{
  "num_hidden_layers": 9,
  "hidden_size": 384,
  "num_attention_heads": 3,
  "num_key_value_heads": 3,
  "head_dim": 64,
  "intermediate_size": 1920,
  "vocab_size": 3062,
  "hidden_act": "quick_gelu",
  "norm": "layernorm",
  "norm_place": "pre",
  "norm_eps": 1e-06,
  "positions": "rope",
  "rope_theta": 10000.0,
  "rope_fraction": 1.0,
  "qk_norm": false,
  "attn_scale": 0.125,
  "bias": "all",
  "tie_word_embeddings": true,
  "parallel_block": false,
  "init": "normal",
  "init_std_qkv": 0.0228,
  "init_std_o": 0.0,
  "init_std_up": 0.0228,
  "init_std_down": 0.0,
  "optimizer": "soap_variant",
  "learning_rate": 0.00495,
  "beta1": 0.95,
  "beta2": 0.95,
  "weight_decay": 0.071,
  "lr_head": 0.00819,
  "max_grad_norm": 2.0,
  "warmup_steps": 200,
  "schedule": "wsd",
  "decay_fraction": 0.771,
  "decay_shape": "linear",
  "final_lr_fraction": 0.0,
  "batch_tokens": 131072,
  "max_seq_len": 1024,
  "doc_mask": true,
  "z_loss": 0.0001,
  "train_tokens": 626300000,
  "max_steps": 4779,
  "dataset": "wikipedia_en"
}
Each number is 200 + 20 x the weight over its row's rms, rounded and kept within 0 to 999. Layers, rows and columns count from 0. The size before them is the row's rms in percent of the matrix's.

# up: layer 3 MLP up, 1920x384, rms 0.178, rows 448-516, columns 240-287
# down: layer 3 MLP down (transposed), 1920x384, rms 0.181, rows 448-516, columns 240-287
up448,102,235,191,216,203,221,204,160,175,187,207,202,192,203,186,198,208,218,215,189,198,196,200,189,211,167,200,220,226,190,203,185,187,189,208,205,182,231,185,203,171,175,186,195,211,164,211,180,207
down448,108,207,188,184,204,202,183,192,212,221,191,217,214,205,183,154,228,195,162,138,199,136,163,191,193,197,211,226,212,200,218,181,185,186,195,162,193,215,201,209,246,196,207,200,205,167,217,188,203
up449,105,197,241,205,189,236,165,194,180,217,202,185,191,211,209,202,187,207,233,215,212,198,229,188,194,248,188,145,201,184,211,174,191,178,241,170,202,214,198,219,195,183,201,190,205,193,235,224,207
down449,100,197,202,215,175,233,221,191,197,213,185,201,180,204,199,192,180,207,166,179,189,179,218,207,257,197,229,167,183,193,171,205,213,227,227,209,195,209,193,195,226,178,207,205,188,211,205,242,213
up450,100,264,194,208,197,227,185,194,235,209,185,224,189,230,156,237,210,197,203,215,206,199,195,181,223,193,189,187,176,202,186,198,205,209,199,213,191,178,161,193,208,181,195,229,216,238,206,206,215
down450,097,203,188,205,207,199,182,220,185,185,221,194,225,177,230,220,153,233,164,201,188,174,163,188,202,220,202,164,204,190,158,189,213,203,169,175,166,227,179,172,179,197,191,192,221,205,171,231,191
up451,100,184,185,199,209,231,230,199,190,192,175,206,211,194,187,203,198,186,184,179,203,180,147,189,200,226,191,204,240,190,192,229,172,161,186,187,175,196,200,231,170,165,204,212,191,185,162,244,216
down451,101,219,209,225,176,218,230,170,200,206,207,177,197,189,192,194,175,197,207,194,186,201,222,183,241,212,192,176,176,239,180,236,182,205,181,185,183,181,201,214,236,222,198,216,184,208,191,182,216
up452,099,245,181,212,214,235,225,148,188,185,215,193,187,244,202,201,215,211,224,203,181,204,194,197,178,183,236,175,195,207,205,191,199,224,227,214,213,214,181,179,188,179,231,162,170,188,199,228,171
down452,107,204,227,197,229,219,217,205,215,168,208,198,214,166,229,200,193,192,226,234,203,208,172,200,217,194,173,220,167,207,192,170,216,225,191,220,192,216,198,186,196,180,152,199,194,192,167,179,185
up453,098,187,195,182,195,217,187,213,211,227,178,199,170,193,213,142,174,172,182,173,179,196,205,169,188,173,195,211,219,206,192,200,208,200,187,174,219,191,186,222,194,238,196,187,249,178,215,208,174
down453,096,207,202,215,192,209,186,194,214,198,214,202,187,184,219,206,200,219,163,240,197,164,210,199,154,223,165,203,199,171,199,207,220,194,189,221,186,204,204,201,254,187,196,178,197,171,219,200,217
up454,091,201,204,204,186,214,214,198,220,161,238,238,197,195,195,180,166,225,208,185,198,187,199,229,178,228,183,214,194,209,196,210,196,220,178,227,213,182,198,194,187,186,217,214,178,206,201,203,206
down454,101,207,202,212,218,210,230,174,208,198,202,180,219,172,196,203,209,209,184,219,192,212,205,216,220,210,201,198,193,190,202,214,199,234,197,205,223,188,223,195,205,173,204,204,169,224,208,195,204
up455,094,193,183,185,191,143,183,199,187,229,201,181,210,205,197,194,164,186,206,196,183,172,208,189,214,216,178,209,194,224,181,207,207,211,200,229,202,177,192,212,193,216,199,205,226,213,192,185,197
down455,102,216,178,167,221,182,224,201,180,221,177,164,182,215,196,209,201,174,164,201,227,188,185,162,171,199,206,194,165,207,200,173,226,196,230,175,170,211,162,214,242,207,218,191,156,195,201,217,199
up456,097,172,205,197,211,214,179,179,198,196,205,183,200,221,178,227,195,189,237,179,195,207,201,184,185,197,212,241,211,193,210,213,231,208,161,234,204,167,183,185,230,173,212,175,229,233,230,203,201
down456,101,172,204,204,180,206,205,203,210,237,199,227,191,227,188,173,197,190,207,202,191,207,199,219,220,208,208,188,191,230,186,212,203,198,189,177,203,198,199,197,217,198,216,214,176,223,197,173,175
up457,098,185,189,224,215,207,225,199,206,192,232,217,185,215,197,192,236,211,233,256,188,186,172,188,188,181,203,218,194,197,184,226,237,203,214,196,219,175,168,201,211,189,189,249,204,200,185,218,218
down457,107,199,193,215,185,200,181,212,213,226,173,177,221,168,205,200,214,241,189,195,176,221,191,189,193,188,227,211,207,183,163,222,179,203,178,184,194,203,207,203,164,225,195,191,171,186,189,180,214
up458,102,208,223,198,205,202,232,207,239,203,227,225,201,198,204,198,182,206,223,195,178,206,181,202,195,224,201,214,194,214,205,146,241,209,210,193,207,188,200,199,229,157,212,230,202,203,195,210,224
down458,100,220,217,194,218,219,190,175,192,212,158,171,182,214,197,168,226,212,200,214,215,210,207,200,227,221,196,208,214,207,228,187,244,197,202,190,201,223,207,186,179,186,201,191,228,216,222,194,169
up459,105,214,219,182,171,181,222,196,185,193,195,221,178,227,199,179,207,161,211,198,236,176,235,171,230,210,219,189,237,200,221,199,239,227,202,175,176,186,182,187,177,210,179,189,198,202,191,194,174
down459,117,159,193,208,202,203,157,177,209,170,217,178,220,200,194,188,256,189,185,198,213,223,238,208,194,180,179,201,191,232,205,200,199,211,137,163,217,204,200,203,193,212,176,224,185,180,153,200,179
up460,102,212,178,197,193,221,169,190,186,160,165,188,174,202,188,213,180,211,227,228,181,234,167,203,215,209,188,188,211,203,189,219,182,173,213,180,197,197,203,247,160,178,220,192,224,187,221,228,210
down460,101,178,187,180,212,214,199,234,207,188,208,200,224,219,226,188,238,201,187,225,168,230,185,153,191,169,205,183,227,194,180,191,220,197,224,151,184,167,204,183,180,215,207,179,212,194,196,222,217
up461,108,228,185,189,183,195,201,204,220,212,136,210,210,177,198,211,222,193,196,192,213,206,234,232,222,193,196,180,217,197,210,185,218,200,211,190,190,171,200,149,189,205,228,223,216,231,168,208,194
down461,106,173,145,198,192,223,199,235,208,220,180,150,212,206,231,177,190,173,198,215,186,186,235,209,180,212,182,206,177,187,251,221,197,173,231,192,186,150,196,157,184,188,174,207,232,206,233,193,181
up462,100,200,209,230,194,202,218,199,198,182,188,207,222,191,217,212,220,208,196,226,177,196,180,205,204,183,191,243,243,175,192,210,202,189,178,182,188,214,185,190,202,237,205,207,205,231,228,255,236
down462,101,250,210,208,207,190,207,241,204,240,193,210,203,233,225,202,234,225,211,230,204,193,201,230,187,213,187,196,197,180,201,191,195,197,191,201,179,200,200,190,199,176,212,189,195,216,230,188,249
up463,093,217,192,194,187,196,207,209,189,183,197,197,205,191,219,235,201,212,196,181,207,181,174,199,167,203,192,181,205,225,214,201,201,202,187,221,225,187,214,183,184,226,203,238,187,224,178,167,197
down463,092,174,199,194,181,186,212,229,202,216,196,203,181,203,217,208,204,200,201,204,193,200,217,212,198,202,211,220,215,201,202,170,178,195,196,178,191,197,199,230,166,200,156,226,232,243,230,132,201
up464,093,210,204,194,214,202,184,190,205,178,233,216,174,196,209,175,196,213,211,176,192,200,165,174,157,180,211,203,184,222,200,189,202,229,195,245,216,192,186,201,194,218,180,205,222,183,201,200,259
down464,105,238,219,214,209,189,176,214,226,175,196,201,187,211,191,192,194,213,220,187,196,192,186,190,200,175,187,218,210,210,200,196,182,203,188,205,212,193,205,220,208,203,194,232,175,192,181,216,227
up465,106,149,218,240,217,205,171,207,224,176,202,195,211,192,209,187,206,176,178,186,202,185,199,201,190,211,178,197,187,163,217,226,193,167,228,194,206,205,223,160,165,201,216,193,232,221,216,170,161
down465,100,176,200,173,191,199,212,210,188,233,201,172,209,210,213,189,195,211,176,208,212,198,171,183,203,189,220,209,229,193,196,196,220,224,207,204,187,225,192,195,197,218,185,192,232,175,216,187,191
up466,101,199,228,200,183,226,266,203,212,251,210,197,227,213,226,209,180,184,203,196,186,179,174,183,170,195,184,174,184,221,221,235,200,218,210,192,195,236,190,202,178,221,188,167,178,185,155,207,178
down466,100,225,185,221,194,219,222,184,212,203,152,217,230,204,224,193,206,228,179,218,205,214,216,236,209,161,193,211,236,196,199,182,187,168,235,213,189,216,231,249,183,237,171,224,189,189,200,189,221
up467,103,201,187,200,200,191,186,245,215,201,191,203,205,185,201,173,203,207,216,202,167,163,176,203,186,208,194,186,203,174,206,222,186,205,205,185,167,241,228,212,227,211,183,205,186,235,193,237,215
down467,101,204,204,212,208,208,203,198,204,201,225,230,186,204,202,178,217,193,220,218,203,182,235,192,212,205,193,211,200,217,226,224,186,196,195,187,186,212,241,206,207,202,208,223,187,228,187,237,248
up468,102,245,166,197,231,188,177,222,208,191,190,218,202,207,209,222,228,239,207,231,211,215,224,188,196,208,187,209,184,192,198,178,212,202,182,219,196,237,186,187,217,209,172,204,240,201,220,226,188
down468,104,185,166,160,203,197,230,229,196,174,193,211,211,184,185,193,219,214,199,190,203,193,196,173,188,178,195,186,208,179,165,190,204,202,212,206,210,211,193,224,243,180,187,219,219,201,208,188,205
up469,099,177,183,202,178,187,206,185,185,186,209,197,269,212,181,206,193,219,229,214,186,194,177,201,223,227,204,169,236,234,184,177,204,193,181,210,215,187,171,233,220,195,224,153,216,199,225,181,195
down469,101,210,181,245,220,213,235,187,245,193,185,183,200,177,195,209,182,203,201,214,216,206,185,196,199,197,178,214,185,221,208,200,210,177,195,228,239,215,211,185,228,161,184,214,223,202,232,218,162
up470,089,199,200,208,187,226,179,169,139,200,195,209,174,158,203,171,190,216,198,171,201,198,194,208,230,198,210,238,175,210,211,199,214,180,208,210,185,213,201,175,210,221,198,205,219,166,169,240,204
down470,084,180,189,171,194,164,199,249,208,179,189,195,235,188,214,212,211,188,197,189,187,218,211,195,205,191,188,196,220,196,206,184,205,193,212,196,173,183,228,198,193,220,206,176,172,221,211,201,195
up471,101,200,207,189,230,195,216,189,229,212,197,197,226,228,228,195,161,200,219,184,186,218,167,218,245,207,181,206,209,210,200,204,220,218,166,231,202,209,234,190,198,187,186,239,211,194,225,175,198
down471,103,191,203,201,226,171,223,220,198,225,167,209,176,209,212,197,170,217,215,181,201,208,220,222,196,216,174,211,236,181,190,186,195,186,157,210,237,152,223,220,188,201,170,196,195,235,162,187,224
up472,108,209,192,221,179,192,192,212,184,179,219,181,179,170,195,227,220,248,194,221,218,221,198,219,232,222,213,184,167,241,226,183,197,179,187,219,210,177,190,206,211,234,216,179,204,195,208,205,179
down472,102,197,192,231,192,208,208,223,199,202,159,179,189,175,193,185,202,230,220,193,234,208,208,220,198,202,177,174,218,213,217,179,175,205,203,228,195,205,199,197,200,225,178,208,205,225,187,207,181
up473,098,174,186,209,216,210,205,194,225,194,177,210,213,230,181,211,221,228,199,209,191,180,206,209,203,207,221,196,210,221,222,208,182,192,181,157,184,212,184,203,211,194,177,199,188,203,200,197,223
down473,100,221,158,161,195,215,194,201,199,186,204,195,192,192,176,163,173,200,218,195,235,205,205,174,205,192,178,212,208,206,220,206,190,208,146,210,195,185,199,218,152,202,182,206,206,181,208,187,212
up474,108,216,212,177,188,206,225,220,225,206,163,210,206,188,231,160,177,174,203,206,211,195,205,197,197,185,199,192,205,221,179,197,224,211,197,178,204,207,198,192,180,217,194,182,219,219,221,195,186
down474,107,221,231,179,193,209,191,196,186,169,201,183,187,183,238,211,186,206,206,214,178,236,225,174,187,193,220,201,221,202,205,220,207,199,181,225,188,201,207,180,233,216,220,185,206,212,219,202,219
up475,102,177,207,207,200,223,157,220,216,205,177,177,209,187,194,203,205,177,193,188,197,201,230,194,208,180,225,202,215,161,177,197,190,208,228,221,197,195,192,206,216,179,217,210,221,200,235,209,215
down475,104,201,219,180,183,224,183,202,227,195,223,200,187,164,170,216,214,184,193,175,189,207,239,176,152,213,221,181,176,181,190,197,189,185,219,189,167,216,199,208,203,201,211,196,254,198,220,238,221
up476,106,211,150,201,201,174,182,187,167,203,184,159,208,221,199,193,187,207,172,203,186,190,186,196,227,178,173,226,198,217,193,175,188,200,201,214,196,220,175,228,222,200,213,188,203,178,185,188,209
down476,098,196,192,234,195,176,226,202,216,196,204,194,190,202,196,208,201,234,219,203,190,185,232,170,215,199,194,217,196,179,150,172,208,178,189,208,189,201,205,211,231,188,183,205,191,218,208,184,228
up477,097,193,168,219,198,168,198,181,220,157,176,201,217,172,224,208,205,190,192,216,214,197,231,199,232,181,170,207,177,189,210,176,188,188,201,212,173,215,193,239,242,197,233,200,218,197,225,205,204
down477,110,221,206,185,194,211,173,177,166,229,227,205,215,176,196,184,174,194,208,188,193,204,214,220,201,232,169,208,170,181,174,189,186,193,194,183,214,193,223,171,175,217,196,207,227,199,182,220,180
up478,090,210,196,203,173,196,202,199,211,221,218,193,206,220,198,198,197,189,197,199,203,218,198,201,199,242,246,203,223,200,204,224,240,165,235,228,213,205,201,229,152,193,187,202,181,214,204,170,224
down478,090,196,164,201,221,184,159,205,223,202,193,207,186,195,194,191,217,181,188,177,173,208,181,220,203,215,217,204,217,210,212,206,179,187,186,215,193,184,187,215,220,214,212,171,215,214,218,240,194
up479,116,168,206,182,220,203,193,225,188,189,181,205,205,185,234,179,222,211,189,193,232,157,193,211,213,239,211,188,196,229,204,162,230,169,205,192,173,195,197,210,202,168,203,190,221,188,231,234,198
down479,115,187,192,210,242,186,218,209,212,236,184,214,219,161,230,200,233,226,232,207,212,159,210,231,235,185,210,220,211,196,249,188,231,178,187,188,170,178,205,198,183,205,209,148,213,221,183,182,173
up480,093,261,198,219,213,198,164,228,192,193,211,192,228,234,187,170,217,229,198,183,190,186,193,239,209,191,195,191,193,239,199,180,207,203,168,195,175,206,216,226,197,169,211,219,262,208,216,185,162
down480,095,217,202,189,215,190,201,191,230,225,233,208,207,187,229,174,182,227,217,207,224,224,204,161,221,186,240,191,181,160,191,197,191,160,236,208,196,210,205,235,182,207,192,207,232,194,229,190,193
up481,099,222,218,156,161,214,171,208,201,176,226,195,202,204,199,220,215,208,202,217,196,164,212,215,196,193,182,204,186,167,235,235,177,212,169,188,212,189,210,232,204,223,227,186,208,209,178,189,215
down481,100,218,169,188,208,224,214,194,177,197,204,193,226,168,211,200,190,184,205,210,189,171,195,195,190,214,206,189,227,163,190,204,178,171,178,213,187,184,202,200,205,190,125,196,193,208,185,230,187
up482,108,212,160,187,237,224,213,181,242,194,191,166,233,187,195,201,185,209,195,170,242,215,212,175,222,199,186,217,211,195,206,185,200,184,202,206,173,213,221,184,195,173,216,219,214,206,188,216,209
down482,108,218,192,216,208,190,220,171,197,197,191,212,194,220,174,198,183,171,230,181,210,237,165,177,190,228,163,173,190,189,198,196,189,208,189,206,207,179,169,209,220,194,217,221,187,154,199,203,185
up483,105,188,179,241,210,168,232,221,188,207,192,222,203,211,264,198,190,214,199,186,218,215,219,212,196,187,182,191,167,199,175,209,225,223,175,197,217,177,185,213,195,214,218,199,211,185,221,246,208
down483,100,210,196,174,181,230,204,207,226,235,186,175,190,202,209,187,177,177,212,182,227,187,213,212,194,197,197,203,187,229,182,187,210,203,194,199,168,190,216,204,207,193,227,202,198,232,185,206,196
up484,095,197,203,171,169,202,236,173,192,207,215,196,179,150,194,190,169,188,219,184,196,199,204,184,190,224,233,178,203,215,168,233,224,195,191,230,184,211,193,187,200,190,148,203,252,191,204,194,206
down484,108,208,200,210,189,199,179,218,181,197,204,168,225,190,192,218,180,204,207,217,185,217,211,184,212,210,203,215,157,222,190,213,212,194,216,243,179,232,230,191,185,214,188,219,179,213,181,193,194
up485,103,215,229,229,209,188,184,215,193,180,215,205,180,172,185,227,191,203,206,197,191,175,220,213,186,162,198,215,210,219,187,216,209,196,193,190,199,189,216,196,165,202,184,188,196,179,213,163,202
down485,101,226,171,181,150,185,184,173,214,182,181,217,198,210,173,220,184,198,171,201,219,163,187,185,165,232,193,225,212,176,190,189,185,191,172,181,200,186,209,182,189,180,198,223,171,195,203,190,175
up486,104,208,232,176,250,196,221,246,160,204,180,183,218,186,178,193,201,188,184,205,198,200,218,202,166,166,183,208,216,147,210,185,213,227,214,186,207,222,218,193,196,173,200,218,198,254,193,245,185
down486,109,165,205,221,184,207,235,192,181,222,199,211,188,166,174,203,190,188,195,183,226,201,233,227,177,199,213,219,180,196,215,179,196,182,201,179,174,193,190,209,211,216,184,212,206,197,189,160,173
up487,097,201,216,180,187,203,184,185,186,203,211,204,158,196,170,192,189,208,217,196,181,202,234,190,198,188,198,197,195,221,192,179,194,158,207,217,179,192,185,163,212,161,187,208,218,181,195,186,225
down487,103,198,193,233,211,214,186,186,195,224,188,184,189,219,202,216,162,209,205,205,212,226,197,224,240,184,170,189,194,190,207,170,186,198,216,201,173,193,185,177,222,206,182,168,171,218,214,195,202
up488,087,177,220,254,252,186,190,215,197,203,214,205,177,208,193,194,239,209,226,153,218,198,183,215,189,206,198,211,205,216,185,201,225,175,195,227,168,240,188,205,206,188,207,211,191,214,179,209,198
down488,084,174,203,202,207,206,233,202,209,234,171,187,212,206,171,195,200,221,180,239,220,183,213,210,205,208,202,186,190,201,215,188,149,224,169,159,197,192,172,194,206,194,175,186,206,206,190,184,154
up489,106,205,259,184,204,195,177,185,226,204,217,211,166,189,232,192,213,212,207,190,183,183,209,207,198,167,189,208,192,222,203,179,211,219,228,194,176,183,175,185,207,179,199,246,176,210,188,226,208
down489,095,208,239,191,209,199,212,187,227,224,170,233,213,193,184,205,199,151,170,188,200,178,215,163,212,222,213,204,207,158,212,201,196,215,215,196,193,229,201,187,214,189,211,226,200,222,201,201,204
up490,095,195,194,209,181,184,211,205,205,187,216,198,198,180,203,197,197,180,205,221,226,220,187,172,219,174,181,188,228,189,194,235,216,248,209,202,198,212,178,230,198,186,216,228,210,180,177,232,212
down490,095,197,204,196,195,192,196,216,203,177,175,230,210,191,217,209,204,224,195,192,198,194,200,189,198,182,214,230,167,185,177,193,204,234,194,236,194,219,220,207,210,194,202,203,181,175,171,253,160
up491,100,183,190,229,223,201,181,185,221,228,208,194,232,225,225,209,195,225,202,210,171,207,203,191,212,183,200,205,195,191,176,205,220,204,167,230,233,191,213,188,189,164,172,230,193,250,186,200,189
down491,102,202,187,206,177,195,212,197,223,219,202,194,217,167,216,170,230,204,201,214,152,193,197,177,230,209,163,230,168,234,205,207,223,218,202,198,191,185,205,228,195,212,201,211,216,237,200,163,198
up492,103,198,198,207,238,204,202,186,222,189,186,204,231,213,210,186,247,174,205,203,245,202,206,215,204,155,224,183,198,197,192,220,189,202,199,203,194,172,200,199,202,173,251,164,195,205,202,235,168
down492,087,199,223,207,206,192,153,209,182,202,183,201,150,153,186,231,189,207,229,168,207,224,181,218,212,235,168,200,250,209,204,185,233,193,205,214,216,229,198,218,208,214,216,180,176,177,176,245,202
up493,113,243,202,182,217,181,192,200,210,187,224,193,225,187,188,167,208,199,213,188,207,182,189,211,198,202,202,183,218,219,212,207,210,178,230,188,235,196,198,214,187,204,181,184,231,223,199,197,193
down493,099,202,182,188,182,193,221,197,216,186,170,185,203,209,192,195,201,207,198,210,224,199,224,264,215,206,193,211,215,208,194,237,197,181,233,176,185,208,181,210,206,226,211,214,194,208,176,202,154
up494,109,194,218,230,165,181,216,180,193,177,200,218,151,206,198,187,214,190,218,167,193,202,214,195,195,185,177,213,156,203,211,178,212,190,220,220,208,193,175,190,234,176,187,186,234,220,168,214,177
down494,100,204,198,181,172,193,212,224,175,170,216,201,181,233,199,218,239,169,205,188,180,216,211,200,177,213,178,176,197,197,185,245,177,200,214,200,159,193,216,183,204,231,223,159,220,210,228,229,185
up495,104,211,228,198,189,184,189,194,228,125,224,186,186,217,171,200,177,184,219,196,218,184,187,196,206,189,204,191,177,230,229,170,136,195,191,217,199,202,188,173,183,202,244,222,201,196,216,192,234
down495,100,210,203,205,163,187,193,230,225,186,148,216,246,220,222,185,202,217,196,207,214,221,199,198,178,219,212,197,193,222,207,221,213,211,212,196,215,196,221,222,198,209,198,191,190,189,203,221,191
up496,100,201,141,199,217,170,212,201,214,210,177,176,257,246,204,208,171,192,204,200,208,224,218,201,204,172,190,194,172,209,225,208,206,204,204,201,183,196,196,228,237,212,179,215,234,232,213,186,214
down496,107,206,194,228,192,222,194,196,198,233,208,197,243,226,216,208,197,224,197,175,198,234,257,204,211,203,171,193,161,176,204,195,236,207,191,181,221,212,196,226,202,207,200,224,180,203,234,177,210
up497,100,190,256,202,225,246,169,206,217,211,230,169,199,208,217,211,186,165,209,219,235,197,198,212,212,199,206,172,214,165,151,208,186,225,232,155,215,212,174,189,154,204,186,171,188,223,193,205,183
down497,105,224,220,218,181,179,207,179,211,209,169,183,195,204,166,173,209,209,181,202,170,179,226,216,201,191,200,209,183,213,192,223,200,188,188,203,168,196,200,210,180,184,184,174,214,144,203,176,162
up498,098,177,229,201,204,238,205,199,203,228,215,220,213,200,172,219,231,203,242,207,179,221,210,190,157,171,202,204,196,210,234,219,184,210,177,190,220,196,196,232,234,213,204,238,206,193,206,201,219
down498,105,168,206,150,197,156,182,220,175,166,226,215,229,198,250,191,192,190,181,190,200,231,194,159,183,181,206,236,196,191,214,172,213,226,178,171,202,187,168,203,201,185,173,156,199,190,230,188,226
up499,094,200,195,179,247,185,186,192,199,173,193,175,199,194,213,195,199,199,209,190,162,195,177,228,233,209,189,197,203,220,187,182,178,215,182,181,151,246,199,222,196,224,204,179,220,226,198,183,206
down499,096,206,165,166,209,203,201,213,176,200,199,222,193,194,200,208,153,233,176,224,183,177,183,199,195,199,193,210,213,178,209,218,218,216,207,177,189,238,204,214,184,216,189,182,206,191,251,196,213
up500,107,202,219,229,199,207,176,233,211,207,215,179,216,187,218,212,204,163,148,231,207,199,213,264,193,219,214,177,207,191,199,209,201,190,212,178,190,194,202,192,170,209,214,242,206,203,213,242,200
down500,093,207,195,180,207,200,217,199,189,219,201,204,194,194,216,207,162,210,202,212,219,222,185,230,257,162,180,177,198,221,218,230,205,207,188,178,199,185,210,188,234,187,196,175,179,202,191,213,214
up501,097,205,192,175,199,194,177,190,208,201,206,199,235,204,227,200,182,224,206,219,184,205,222,228,201,152,201,185,238,220,228,218,197,182,225,156,214,197,207,198,181,191,183,167,195,251,241,218,184
down501,104,182,221,217,173,167,189,222,232,176,204,212,186,209,215,215,224,186,210,221,193,176,178,185,186,191,202,185,226,203,215,235,196,195,216,184,202,213,240,197,213,183,206,209,217,179,227,215,218
up502,107,177,250,177,197,185,175,205,178,218,190,219,223,217,241,205,207,189,206,200,193,199,244,199,203,222,210,181,186,202,196,204,186,212,188,192,211,210,183,219,201,208,217,218,192,213,236,218,196
down502,103,204,203,216,202,224,201,198,176,211,170,220,218,229,195,197,213,173,198,177,201,190,206,187,205,214,215,202,189,184,194,209,216,193,194,230,184,187,200,186,206,191,205,207,212,176,236,208,189
up503,097,164,186,221,187,185,191,199,210,209,207,216,189,207,199,198,254,190,211,208,171,201,186,189,204,223,223,246,233,166,185,190,168,190,246,190,178,223,197,210,201,207,171,201,203,260,203,197,175
down503,101,200,195,209,180,180,226,198,205,231,189,211,217,208,214,190,199,223,212,174,197,216,225,230,196,201,186,187,194,181,195,182,178,200,198,226,217,188,184,207,207,214,198,202,194,202,188,162,196
up504,104,184,231,221,230,180,230,219,243,211,174,155,220,167,205,149,185,220,204,196,193,206,167,192,182,186,196,215,200,211,200,187,198,190,216,163,184,228,257,174,166,210,179,200,188,198,212,194,189
down504,106,218,196,213,236,198,205,187,168,197,198,224,206,236,177,234,236,180,211,196,214,190,198,162,202,205,194,204,215,189,167,190,174,181,189,204,200,203,212,180,184,218,223,191,212,200,169,212,198
up505,115,195,192,176,178,228,198,219,232,210,192,214,209,181,168,165,175,213,174,229,186,189,204,219,226,215,216,208,197,218,208,202,224,215,188,214,223,192,149,198,201,204,219,228,198,235,238,224,165
down505,119,187,177,203,200,215,176,224,213,200,213,202,198,200,232,216,184,174,210,204,199,190,204,231,204,210,176,205,212,161,210,220,177,259,182,235,165,220,172,169,221,175,213,200,191,166,217,181,168
up506,094,189,224,221,200,219,196,165,178,186,205,206,195,259,211,227,195,219,194,192,255,198,209,210,165,198,175,191,222,185,214,216,203,197,225,248,190,199,203,215,195,229,201,166,165,173,224,195,203
down506,093,203,217,203,197,213,187,195,196,199,213,171,250,235,193,157,231,202,223,196,211,165,203,189,224,211,180,190,180,213,211,187,185,207,202,195,223,174,196,181,222,201,204,242,223,250,214,218,205
up507,112,160,236,187,224,177,175,223,207,176,219,208,202,209,169,200,140,215,243,155,204,193,161,176,193,204,210,186,214,178,160,201,199,225,177,182,217,216,232,198,196,217,237,164,186,167,182,181,189
down507,121,163,185,195,205,200,189,230,179,179,215,189,173,171,214,189,170,219,224,164,203,211,174,172,181,172,179,205,222,217,205,185,199,205,195,218,211,211,225,204,210,208,212,165,190,179,177,143,169
up508,101,226,204,211,183,188,206,200,180,195,183,215,192,187,187,206,203,162,180,212,212,228,214,216,183,169,228,182,176,200,174,226,203,237,178,216,171,186,172,200,219,237,199,216,212,178,210,213,204
down508,106,204,199,221,249,195,204,203,185,208,191,201,191,193,211,247,162,185,167,226,180,209,193,224,199,255,231,190,201,194,180,183,215,199,205,182,220,210,193,236,220,146,207,206,177,206,186,190,154
up509,090,184,207,209,195,156,202,198,191,190,186,231,181,186,218,189,209,238,222,200,232,188,203,224,193,195,217,150,233,187,198,205,182,177,164,187,192,225,197,161,212,174,233,187,185,211,208,206,209
down509,089,192,225,229,208,203,176,213,146,200,205,217,183,164,219,231,200,153,196,189,215,213,231,176,207,214,230,197,206,220,226,205,186,198,194,226,196,190,200,215,198,217,187,190,226,190,207,169,208
up510,097,196,199,223,192,185,201,136,182,209,202,194,163,223,175,239,215,198,180,192,219,191,191,196,183,206,195,173,185,179,194,208,202,195,208,232,205,150,187,220,233,176,198,219,218,198,191,213,191
down510,090,213,211,239,246,190,214,208,195,189,175,216,204,221,202,186,237,213,181,180,224,229,202,200,219,234,212,219,214,196,203,207,205,197,212,199,141,198,212,205,202,208,208,175,189,224,185,253,179
up511,100,244,207,217,218,195,207,206,225,161,176,167,184,148,200,204,180,179,180,197,221,228,164,176,190,150,211,192,186,220,210,211,214,195,203,212,177,157,203,245,214,166,185,203,187,213,159,229,196
down511,104,191,184,180,217,227,216,207,197,177,182,208,183,185,200,206,217,217,203,178,197,186,182,188,226,176,197,220,220,218,223,170,208,190,190,205,184,175,208,186,227,186,215,215,185,183,213,239,181
up512,100,227,187,187,218,235,199,136,214,195,225,215,194,188,183,189,202,187,225,206,197,207,222,192,179,188,203,203,176,205,188,222,226,225,204,176,218,177,204,174,206,210,196,218,196,227,232,183,186
down512,100,198,220,201,201,210,225,185,182,228,211,176,202,185,181,224,224,223,174,203,218,211,185,231,223,199,186,227,202,205,222,181,230,193,216,241,232,197,197,206,179,176,190,201,183,180,190,171,201
up513,108,205,187,192,187,211,183,255,198,205,184,203,202,167,202,195,209,235,167,190,178,212,211,154,186,177,201,182,191,217,219,180,197,196,208,221,197,241,198,226,180,217,184,225,235,211,191,210,180
down513,110,201,205,204,198,194,175,247,222,198,168,210,218,166,188,186,204,233,176,191,175,177,218,197,150,179,213,197,192,215,204,159,208,221,188,177,208,261,220,219,216,209,211,221,201,203,180,151,223
up514,094,199,207,201,168,168,220,173,171,209,188,197,206,185,209,194,192,188,234,216,189,211,171,189,193,197,168,216,228,207,193,205,240,227,219,176,176,216,197,198,217,221,203,206,227,213,218,150,200
down514,098,187,207,208,229,195,151,235,207,219,210,205,197,196,192,188,228,189,186,172,208,139,175,234,188,204,256,184,196,215,210,206,202,227,218,252,200,168,194,218,194,181,174,169,197,184,217,212,209
up515,096,215,213,199,206,194,184,182,185,211,214,199,208,175,206,222,221,183,188,205,219,206,169,192,209,205,211,190,200,217,141,181,215,200,171,227,192,204,196,206,185,204,185,199,187,165,197,251,189
down515,095,186,197,186,197,215,209,224,213,207,200,188,177,181,190,196,231,183,204,204,207,203,205,217,211,197,171,196,225,197,226,205,206,203,182,154,165,236,209,198,219,196,215,182,188,141,202,225,186
up516,100,238,207,207,210,242,188,200,217,172,175,188,215,189,206,188,182,219,200,184,196,192,194,229,178,199,180,192,219,188,196,209,185,190,170,203,194,215,185,234,215,193,196,185,175,192,192,224,204
down516,106,187,236,146,229,181,172,187,198,225,195,210,192,158,164,186,199,225,173,210,204,185,195,191,224,199,200,225,213,217,212,180,196,207,227,205,204,183,191,186,172,186,177,180,233,207,185,207,193